Weights of a small GPT-style language model, trained from scratch on English Wikipedia: 10 layers, 14 heads of 64.
Each number is 128 + 24 x the weight over its row's rms, rounded and kept within 0 to 255. Layers, rows and columns count from 0. Numbers have three digits each. The size before them is the row's rms in percent of the matrix's.

# up: layer 3 MLP up, 3584x896, rms 0.0807, rows 1324-1376, columns 840-895
# down: layer 3 MLP down (transposed), 3584x896, rms 0.0234, rows 1324-1375, columns 840-895
up1324 094:116146118142147171138152131125126118125160129108117146134135179114120117096138096152124139106123127115145116105122172135122192147092133100128110167170132135127110127142
down1324 095:124127129124138114103124133112173162112148115118123111089106108136119123143154085096098149109118129096134107120131116130071128148104163133116132145107146059127123114114
up1325 100:155116129107098117144099121125152129145116143097145117143088088171180118101076102119129117113164142141160087110110127130145134129144142128126117127124115152119163125133
down1325 101:098141073179119147130151142178123148132127165132163124147110126137137082140107141127131174120121157081078145125126097105114133112107110103142119135143060123109082094085
up1326 095:166153141110129142107089112098124121142161127129141088140098102095117153122083141123131104162120124142127127158128131160116175129119114145105115135125116126097125122094
down1326 093:125147095116125069169132135151125147153138147139121174178142132136100112107157096129099149140133166137143134111139121190120118115124153139141132119078150148134157138117
up1327 097:153108138089134170078113139135107124135132122110143115119159094126112137157116092130121142109144131150145116132131099149118095097117109139121105089163163087079186106127
down1327 101:147145134133132127178136106153113093135109163189097109141150099131102132156119132132124161120129101149112119100096144117123094151160119138114103126075097093191099160128
up1328 099:173134121101109121150108109114119123125130104127122147113140198139117122142151096137127143157112123150095142113188124113136096142126151103138141113111134144136140131141
down1328 103:111135117131155101155133139143115105104115133155133088152120128205134125123139142106108140136117133127139142135101151125166162113132108114129133099082162134119130128139
up1329 100:140109127156103119111131185158126121155119144114153125137151086105152176094140119120081158091135122162125121146147094130147134120127115123166134135155123126143144121125
down1329 105:120138125090094176117178092151107090072129118111088109167178130146099111129176123116104117152151123155111085156112127169122104129147126174123139123116107082135112111108
up1330 095:133118103138139093161101167111113134103105151160104167106129133116098094122131096133088110141121126116179146156104122117118115122158137109127129093131145132104137100094
down1330 095:137147146121117127155159153071169112183087108127098140130075149141106118121111104138157103113134123079143086118134108144109079146104102147129086143126139138116120056133
up1331 098:080153113122139125119110160122104139124114108139151148145147134138129126074152141121118076148135139161124139159126080119169118172143165117166131157137110102141167121120
down1331 101:138118114130155139090144131087120147110154152158119149130152158159136145125128146107129131137143142087111175142144185167121116112157093130124139131092128148141131149137
up1332 100:135127122109124138142127113135126133149095151159100097133138097130133132157122104143128100124099116110154129119110139141132108097139112118133116124160156101167101139119
down1332 099:123130111143118127135131095137132148110164165119117120149129174135180075111158139142128066119148150151140120137134132145124123182091137143116139162131118139141130111119
up1333 101:161135102116126121104124112119144156137139167135132135146105067110159112122140135155107119124115167124132168151133130118155117128109133102087134115105142121070140128073
down1333 098:107152132155132126123122087130117134126144135203141165125123111097119108138184138078146113139121160177115116108120138149137110120107111125161120111168098153140154132141
up1334 097:163131139143179142081131127139131121154154146133131127134122118113137165155142129130127154142138130088146106181129151083123112155135133107083104129103130110134115149145
down1334 095:156126128128135086146113115137151123137081106153104125154176111120138089125131118093123094143124138119113140130121100123112150138121107051125128097129126150138189096141
up1335 093:147141093159109150120081136137101105113158123122130105080154114101176108136143150130118107102115106142138171090150077164087164176121109160124122106108131124130153107113
down1335 095:142139126134130147099128112172117109119111112127117134147119108119105108121163178152141117178172115109130082108127139129133126108153117113142130113130130143133137168142
up1336 099:147168117120122135087135134126140131110092144140114146116122158116124107149132102115119159111178146115120143094123100141152150142132077120122140142139136167110136158156
down1336 100:144132188120111080142103098121128089134076089117135089175087153136147127101132101103118131157160156101146100146122143146138140115103130142125162165108082090151133152157
up1337 092:169157195136094115121126161124154155153121088102116151094130110089087125133154080155148097161128139104132113137141168077105126157123138125154144120131153119168158158125
down1337 092:094109091145148110086112141134101156102120142128149129132097121119128132121101126139121137136156102119110171098097156116105139099146091133121102107120136142108101115109
up1338 100:179127135130105091102133090129161122141163112135153174096130099134136097126137132139120105139159175126126120115118107129123161159092164093119141156145115087131106138105
down1338 099:119143124139163117126130177099118112179105138123128129142126137108165118148147138096090173169143108162140167098156169165089133141152140124188155126135096127072126139157
up1339 098:137115105134118148102129123132112142128167171131153100115127122170076132168129150106114108121114136197131155130130147120139122120132165115096106153150140114130169141077
down1339 097:148122138162095134157112132136123141167110132132107143138129124122141143165160131131132145127125144104119076110101080130105145139126080119134189139127095162154145124172
up1340 099:139149116100173091152074108124119139104157144142138115156141124157134136091118136122120125148150132128118143084141116094121108170145114128112106093171124162130091136117
down1340 099:068117175161144149161167085163087107107080072145088137153127073139144138125126121128146166112128135125133116112118146141166145133114124129136142091126103140136078164157
up1341 101:168162149154188084111124083112130105153104144121170093138157153103105113135146190118175157136083128160171125151126127115106112126101145114147093133140125171139148160152
down1341 100:135129144126106122135147114111137141150115096135126118082126097130099149088099169125137171141175127145160106136114136121130127109106094208098147135125139094141130130137
up1342 097:068106127107111125124076120154126124165141097123125144137154076133132124146118094141151151158115120109116104165111107114113120138119119110118084143131149132110124135084
down1342 098:128114140156124135102122130099116114099087127083122117118167174118116150081137141126114136089139161124114115167107110126158101139182118133137112107139145121150108111151
up1343 104:141076130109130111118110157128147174148109127116136114152127104164084113124129149150132143169106109097151140068154113085163133129170126137147140117126134125138165111160
down1343 110:115103133145102124117141135097130073142130125127176145157192124155133145126134142105144113148110144151116144129119125124143108108095099093085173145136115144150131123130
up1344 099:131182138079163128136140099145178126176104164125119141132141141123129121123113129160108129133177133142091176103149094131132133110140146092146152157152126145100151156085
down1344 098:085122157128129133140092164172138175116151143196119146094106142146123114104137090110168115125119128095126143139143162125133145130098118109129090163123119120124155091143
up1345 101:136113118130118158125123135125127125143130135148089158133158138087169159104128079127133143138111150095120103141103151101124109135117186147137114137141159162126138187134
down1345 100:125138101103133142093163149138136138118162125145111132151152158116058118130114129136124141120154135138104161094131120129162126113116106115167110119133118141153113125122
up1346 097:120143137100133167124131147113115104127101135071132101110100135122117139137098124136115143119096131097147140115142105182087124154118090111163124111146103105188117115125
down1346 091:149123132084136114116113136150136139129104096118132178113120124143130120133129139103135105114141176130147087139123163127107126141138113141173148098122154092176151096126
up1347 101:135143126120160095102133164147085176122115169104153106170141122140145120136148153139102083148092163111145096118141094088112115126127118133128146135096099164139133129102
down1347 096:120127104121169101150089056169128128115115090091101158105124137166152088095124115148147138160115117124114128069113083132134142138134084130110144125102163129114170108176
up1348 104:086166098105108123172124117171120110128108184131091124171082143107176112126122127184147126125126119128074141125121116097129126117090106181086078087175132153118124127145
down1348 101:119104123109145143120121136118125086134092117132117142107088122153135133135173130164097110107136114086098133098163098114115108138122115140123136099103144144160139122131
up1349 101:096126137085128087130136125116138095158143101143110114153127132104099124120128116151111114136132103090090125134153093176160112147162113143184163161127136130110172145141
down1349 102:108140125147120075130120159116154115096132137147120132131131174146128143082121113125117147160097158125120096115126101123118165164112116135137124107160150111132146154116
up1350 095:152092124147117118113136142101089096167144139158095104114135118131112140152129094098095122134151114146120144139120121120130126152132118097106154121107163130156118080132
down1350 097:169150134107163142100149115139132116143078073218163138169135116122105114139092120154159123194086143084094139146118143157104131108130123111125175127185094120119102146138
up1351 095:130143128089117125088152101121093116104136146098156130122123144166115078157159142122103114113135174121150092158123099148114113123129134088127140145079125140115094118129
down1351 095:121163174088086171110164097172107119139120156161136105092141144127104141141140108125160166164130168126115147133106141117145136201120132134135123121171109134119127069110
up1352 100:093134123161099111144131133109164137107133111133135124137129147099109092121115159117127166146089119141121113101104136128146103129107111162148107121115129159124117087145
down1352 099:081115103058142152148116063131117115110126154133121149110104143114123135101158157110156120159133120152100132137120174103113107121123111088112127146152178129120159140154
up1353 097:140128121122108113167150148162135123099129114092123114127139134119128075095102174175136114145141138149095117110112135161100125138133125139123086153136162133157169117126
down1353 100:127170140146122085140109162135134114058117131077122110107132117103129139169130135127157126102119133129168139146181121102137160121166154142140154130187071139130134142114
up1354 097:119129136133123145131133138159132154090136119127132164125122165102106102121107084161132157161115138120124115127114060149163128158101135142098087125161106139144144139124
down1354 093:110110091126141105182115133110142124128136095111092108151127149137155123161152167137133111106092124106132170116113137119086079149155141125156100076143081150145144161122
up1355 099:086130084102118112120148152118142121140146106100162096123130143094183138098156115119098100110114132143135117099152135165118109119143110126125127115120102099119119138146
down1355 098:142148135139123134153136112184167142149090144102141096105094170092141111079130154162136108128188111138142136129127100139176106122110124092124131184103129127139111156143
up1356 098:150132145110126103136112110105142118180133158124140133102120123107133135160078128095097137141101159141160118156113125138100120155132133109121149159148135115093142099121
down1356 096:144084123097143114122136130155125161097145140100105111115118090156131110147150135134130152141130127167151138117130149148123155109086090112162104145137146098122138125121
up1357 103:105132175157162158103098142133136113160127108100080157122148127103117130106112132118153137172119120108163123111099132136133132126087142137114154143115133111170188156113
down1357 096:163118101116134101141106170107153094121126116140160118100137115130098169132097130131160089126123106146147114159123136146104115138176111141082135112135120104149078080149
up1358 106:148135136178108084135131130111109131083084108082149103145127136135157133132097133145133114099111133150129128120142101148114084117134099140144169134061172100124161133081
down1358 101:093136159073140114172167142126151130134162123109115092096132128119140181136127114093139140134116136113153132142108081123154134125123119144163140147123118127126137150119
up1359 099:116158104096109095147137149147148081162124128113137096099096156163132141099123149089141138129115146104130067132124149124134121133121128155179156136161113116120113108170
down1359 096:116106109120190111136144100120105159154100146153091100076160139122118093159167117132137146133147137144099124116096182122131137107100132107144110097105147124114128128085
up1360 106:147126128155157143114111111148114155151123163112116081153114100140113120152145142081106113153145125135103123095137138102118150105105139092113135141069130112148150115169
down1360 108:113098098095082116130136157136135146157163116124139120118138140086146112158126082150149154118115105133129121101142144173130170156084186120121145169139163154117163134135
up1361 104:087095108139139119114086139143078098120115108141113097148125142105141092137121127190151122093084116128085150108125100145152123121108134132145149094105136101110134114122
down1361 103:125095122117138163185123158154118108075152155101054127132139084175151167123105117127099182146113107076103127141131140106127138146126158147105151138140158121118079172132
up1362 104:198134139137116126178092117141139137099114152088105154093150088111139129134147120146142081132077092166179153106141101098130119139135138151114123113133170149095151149123
down1362 102:135109131159107116072166165145127070109136122126123107122133118138136123115158190076059173135155146065124117072089157153137153143138100092086149167165135155174120105127
up1363 096:061137089148076119125127185115147098110122147153139132167099161118145093131114160102083143142091141092116119132122126092134146131193140106092121153151130171098134141126
down1363 097:144151150100154098125139128134149177161191094084186108115154167133180128138095121122127133155098145115100100121131094156112124112111145118152157128128157114142117144144
up1364 098:142096097105092104124161128142132133117094139124152128098108131133142144119114121118118145159087135146122104075129159131114101112076101128128142136155126098068143102126
down1364 094:158155123102106109126093134134097132176117153121117137129155117194145142105091172106134111120130142144103163133110101097158128177092183159114150145143115159154137137163
up1365 095:106110105118104132117114127127110154120155085115125126167135123148066107118137153094115113148171088134161118102133128148122152168143133148151141105071110102070122143150
down1365 096:171154068122120148093081113122093173135106187104148141115111138155173080090148140156133133088105128117150134156060174115127145123109113131136114152173148133146112139116
up1366 098:204117108138141118101123105091108122132127145147137125128148154118132144145105117182089163096134125103129122110118075146146129105104142130123118144078109161129123115136
down1366 102:101161135126127142149146134102093106105143140137161113085126110119114137122102155110129150061135122138100136105148138140154104164082106085148096097124146109133132137158
up1367 101:095146104179122123132149127183120125127183169098123124152127083122160099137152130171085117127141127082138112127135123199167145145133084121081085139133123154144111132128
down1367 101:136143129109125118146138140105119141104147193120145117174131148118128140159108133110155115134114092153109131090140155116141108161114111143145116139093141132110105115133
up1368 098:139140155137121096126111062112138146130128097095099119110131143137140133137160134095110140122146115110128172183111094161156129137102147117167145079098124124108126163099
down1368 102:136113156064120123088144152159094106101149124120101114077160133167113097090120158131073117148130127134156131111069166098164170129157136106121112154152162140112160092084
up1369 098:094156134095142089132111119148134148163164141154139109112139119170111140143090134106123132113137098143167128128110182145154136110121123132123093177115127122146127170115
down1369 092:131118145146111104103129172116125140138147161118093122147121131136170143105152137111111111146136134161140126099131155116091119114139148134141122169145164168106156121133
up1370 099:153146153131188129077150090136091114140130125100150086130086138111106129132121126155128122147163114145165096105096158119154130083111132115145133095104119145129158168142
down1370 101:084130135122133062096120156142112149125125135097150119093123141135140167152128141144142130091094134111140129153147149132166091132102147098094119101141121205174108177150
up1371 108:112130123117109123115108124129151183112111113154096106132117090156112136120146126128119086129126151124129104146083151145124102122142105147129140115138152165131109154085
down1371 103:114104135132121119115105160154128160135129110131135098126137168137100133137100162055104133103159121153121092128086157117118144101106194132135136155164121130164166145091
up1372 099:136143120126145129081120118100131108145142126191125119158108132132120159114143110164128102141108116137151082135164113144134124131119145164084117090146142095183153129157
down1372 099:064108087156157096154114129132110114126136137093088077122124146144113104084149099136113132104124123116096155152090141131121111121129126129076140115136142141133105142127
up1373 099:155134136142147160138156122110161123134146124123101124123140173126145131130167085128159124135132096145125125160100127145119168143134146145144137121100125118082161134138
down1373 101:133108138178100124120132132153124060139108127145167138142104139105152107133131154111104110115112113124138124096115122119135096160158159130128114137091099142151103140066
up1374 097:117134127156137115151138137178104128103123114121131171134115160130103098117091129078110141104154106141127136174151137116156157144133164120107101136101097144128135181118
down1374 100:108135152108092129134123110128114128133168091130122129094114127189142136105138148139121158135132111118068148133126099123106119135120146152154129129143140137145107119166
up1375 097:133107126103112142122147110127100147126168151136072148157140135129120101139155126114144136155132118122149057138139087151139092160142128107151155113161104124131107130126
down1375 100:090160110081163125108129137101101119120134157120128105099143102115139147149151087075143149169117132091127151140121125143101111158122109142098074081171108154103155104118
up1376 094:133104108102114106154120124144150138159112113118138112139165137143142155140132122147155122131175129125103147135118139103185163120159130143161071133130146124127153178132